From a checkpoint of a small transformer trained on Wikipedia.
Size: 16 layers, width 192, 3 heads of 32 (1 for keys and values), MLP 768 SwiGLU, vocabulary 8192, 11.4M parameters.
Architecture: RMSNorm before each block, learned positions, no biases in attention or MLP, untied embeddings, normalized queries and keys.
Training: a variant of Adam for these matrices, 4435 steps.
Each number is 50 + 12 x the weight over its row's rms, rounded and kept within 0 to 99. Layers, rows and columns count from 0. The size before them is the row's rms in percent of the matrix's.

# layer 3 MLP gate, 768x192, rms 0.0676, rows 320-327, columns 0-63
105:48 40 46 61 38 36 53 64 43 55 47 48 56 67 47 43 47 48 62 68 44 38 63 29 85 57 51 59 62 36 76 52 39 52 44 45 44 67 45 64 77 39 43 48 70 46 50 64 58 48 41 42 52 42 46 52 58 40 53 31 49 31 59 41
076:53 43 52 66 40 50 45 59 46 61 60 70 32 52 53 47 40 32 45 41 37 43 51 46 54 52 55 51 58 51 36 37 40 49 39 43 52 44 32 68 45 43 73 65 43 56 55 52 53 54 57 55 52 45 72 60 57 41 63 59 65 53 66 56
093:69 42 42 52 71 46 37 28 45 46 37 41 56 64 32 48 48 52 70 40 62 48 69 44 53 70 53 72 34 50 38 28 44 55 43 52 48 37 58 61 75 50 39 50 33 58 52 57 40 60 51 50 56 58 70 69 63 61 27 56 46 60 43 44
086:57 27 57 59 36 45 52 50 60 58 64 59 31 57 41 78 56 70 35 48 50 60 47 61 46 56 67 60 31 51 44 40 59 33 52 59 37 51 63 40 54 50 65 49 37 43 64 48 41 61 67 52 49 46 48 43 55 39 52 79 38 62 57 74
109:40 40 48 52 39 45 52 45 58 32 59 38 60 62 60 35 47 41 53 70 42 60 52 50 54 54 47 59 39 27 59 51 41 59 73 30 37 49 50 72 65 41 48 52 54 17 44 60 59 51 60 39 32 33 62 85 49 46 48 46 34 56 46 55
113:64 49 33 52 52 37 42 51 57 52 47 50 52 41 53 53 40 52 69 61 56 58 46 64 53 31 50 59 15 62 75 41 43 47 46 59 40 43 43 69 56 60 22 47 78 32 38 55 56 46 53 53 42 48 59 49 68 38 59 40 38 48 48 59
102:59 61 82 60 52 51 61 53 39 58 58 68 38 50 52 54 29 14 69 58 65 54 61 64 70 17 56 58 54 37 36 50 38 48 50 53 53 55 51 55 44 43 64 34 32 45 51 47 37 52 39 11 48 56 67 53 35 54 34 54 62 57 68 54
103:43 34 52 54 54 51 68 57 58 56 47 40 32 56 39 52 41 39 46 35 65 75 43 54 46 40 59 52 53 35 52 51 71 36 73 26 43 58 50 45 53 57 11 45 55 64 45 51 54 52 51 73 43 59 56 38 37 61 61 53 74 47 51 55
# layer 3 MLP up, 768x192, rms 0.0636, rows 320-326, columns 0-63
106:50 25 54 58 61 39 57 28 73 44 54 61 39 30 54 71 29 32 35 50 65 54 44 52 39 52 56 74 28 48 46 47 48 43 66 69 37 70 63 23 39 60 88 56 35 60 57 48 53 69 38 41 67 58 59 48 47 60 50 55 36 46 34 55
082:44 59 74 50 72 40 41 38 55 34 39 63 53 58 48 42 70 66 53 88 48 36 57 70 52 40 45 69 60 45 59 59 51 37 41 51 46 66 70 50 50 48 45 57 67 55 40 89 39 41 57 48 51 60 54 53 53 41 50 44 52 64 51 52
096:69 52 69 47 61 47 80 41 61 24 25 55 67 41 46 57 53 75 45 30 54 55 56 55 53 60 57 27 43 57 31 44 42 43 51 53 44 31 36 30 57 50 61 51 54 49 67 48 43 42 74 55 62 52 41 57 46 72 45 51 35 65 34 31
094:60 58 67 43 56 51 55 60 49 43 39 59 66 71 65 43 36 55 46 63 48 67 43 49 47 73 35 65 64 46 55 63 34 43 55 47 43 56 63 59 39 51 49 34 55 41 47 47 57 49 56 63 31 49 27 34 56 55 50 50 72 45 84 52
107:59 60 42 34 40 48 59 31 57 81 27 49 64 42 45 50 53 67 42 57 45 52 47 67 38 43 40 44 69 52 49 52 55 42 48 53 84 39 37 61 64 21 40 53 46 51 64 60 55 31 50 46 45 48 47 44 40 46 37 57 60 57 64 57
102:54 54 22 65 50 43 71 43 61 44 43 58 64 58 47 44 44 74 46 43 73 58 40 43 67 39 45 79 62 53 52 70 39 67 62 52 38 48 48 48 71 45 41 54 64 76 39 46 40 41 34 50 46 44 68 36 36 44 47 61 84 42 69 32
111:49 42 68 56 69 60 40 68 52 63 54 53 45 52 61 51 49 48 57 58 89 58 74 47 63 38 42 66 62 46 39 47 50 35 35 67 52 73 41 45 34 42 33 28 40 58 58 45 39 52 48 37 45 57 64 50 61 46 48 63 51 55 37 45
# layer 3 MLP down (transposed), 768x192, rms 0.0609, rows 320-326, columns 0-63
096:47 60 48 52 44 32 56 54 46 51 76 46 51 59 67 66 37 64 37 58 48 54 71 31 34 47 50 49 45 46 54 41 51 63 71 66 27 60 59 44 57 51 82 40 56 39 59 46 55 64 63 46 61 43 33 48 44 57 44 25 53 11 52 38
076:50 28 55 31 41 47 61 49 48 52 59 66 46 31 67 45 42 49 51 41 30 40 44 54 57 61 40 42 36 41 44 56 09 54 61 55 63 51 48 50 34 54 51 78 36 73 62 54 54 53 60 56 54 51 61 68 54 52 55 56 64 43 55 47
101:64 42 41 46 66 43 55 34 39 47 55 43 48 55 57 46 33 68 61 45 57 35 68 46 39 68 62 51 52 60 46 52 63 57 31 67 43 44 65 51 18 40 46 74 59 61 47 44 48 51 51 45 55 83 60 49 41 52 35 63 64 25 25 36
094:65 63 43 49 46 63 63 49 46 56 50 47 46 55 35 55 35 61 69 40 48 48 66 43 44 44 74 55 54 55 37 53 35 37 42 41 49 36 59 29 40 74 59 31 23 71 50 43 60 43 43 32 55 63 64 69 43 59 45 43 65 98 44 53
110:55 53 51 21 54 61 57 40 51 67 46 50 55 40 43 50 54 63 38 54 49 45 35 50 45 47 48 62 76 52 55 61 61 47 58 57 74 37 36 51 46 46 56 51 56 48 43 63 39 34 51 45 57 41 61 58 57 54 20 42 68 66 69 59
107:60 63 32 55 39 43 61 54 77 58 47 53 56 43 50 45 37 75 54 61 67 60 44 58 49 51 54 79 55 48 59 54 37 54 65 45 45 44 19 52 52 65 53 46 57 61 41 35 42 45 44 73 55 43 51 42 53 45 45 57 84 29 61 49
104:62 27 73 15 50 40 53 48 33 40 60 53 60 58 40 54 29 53 66 48 59 43 49 52 53 57 54 70 42 29 50 50 42 32 50 57 63 66 81 43 41 52 30 31 30 66 43 45 56 47 58 42 32 85 65 63 63 38 39 62 41 64 49 38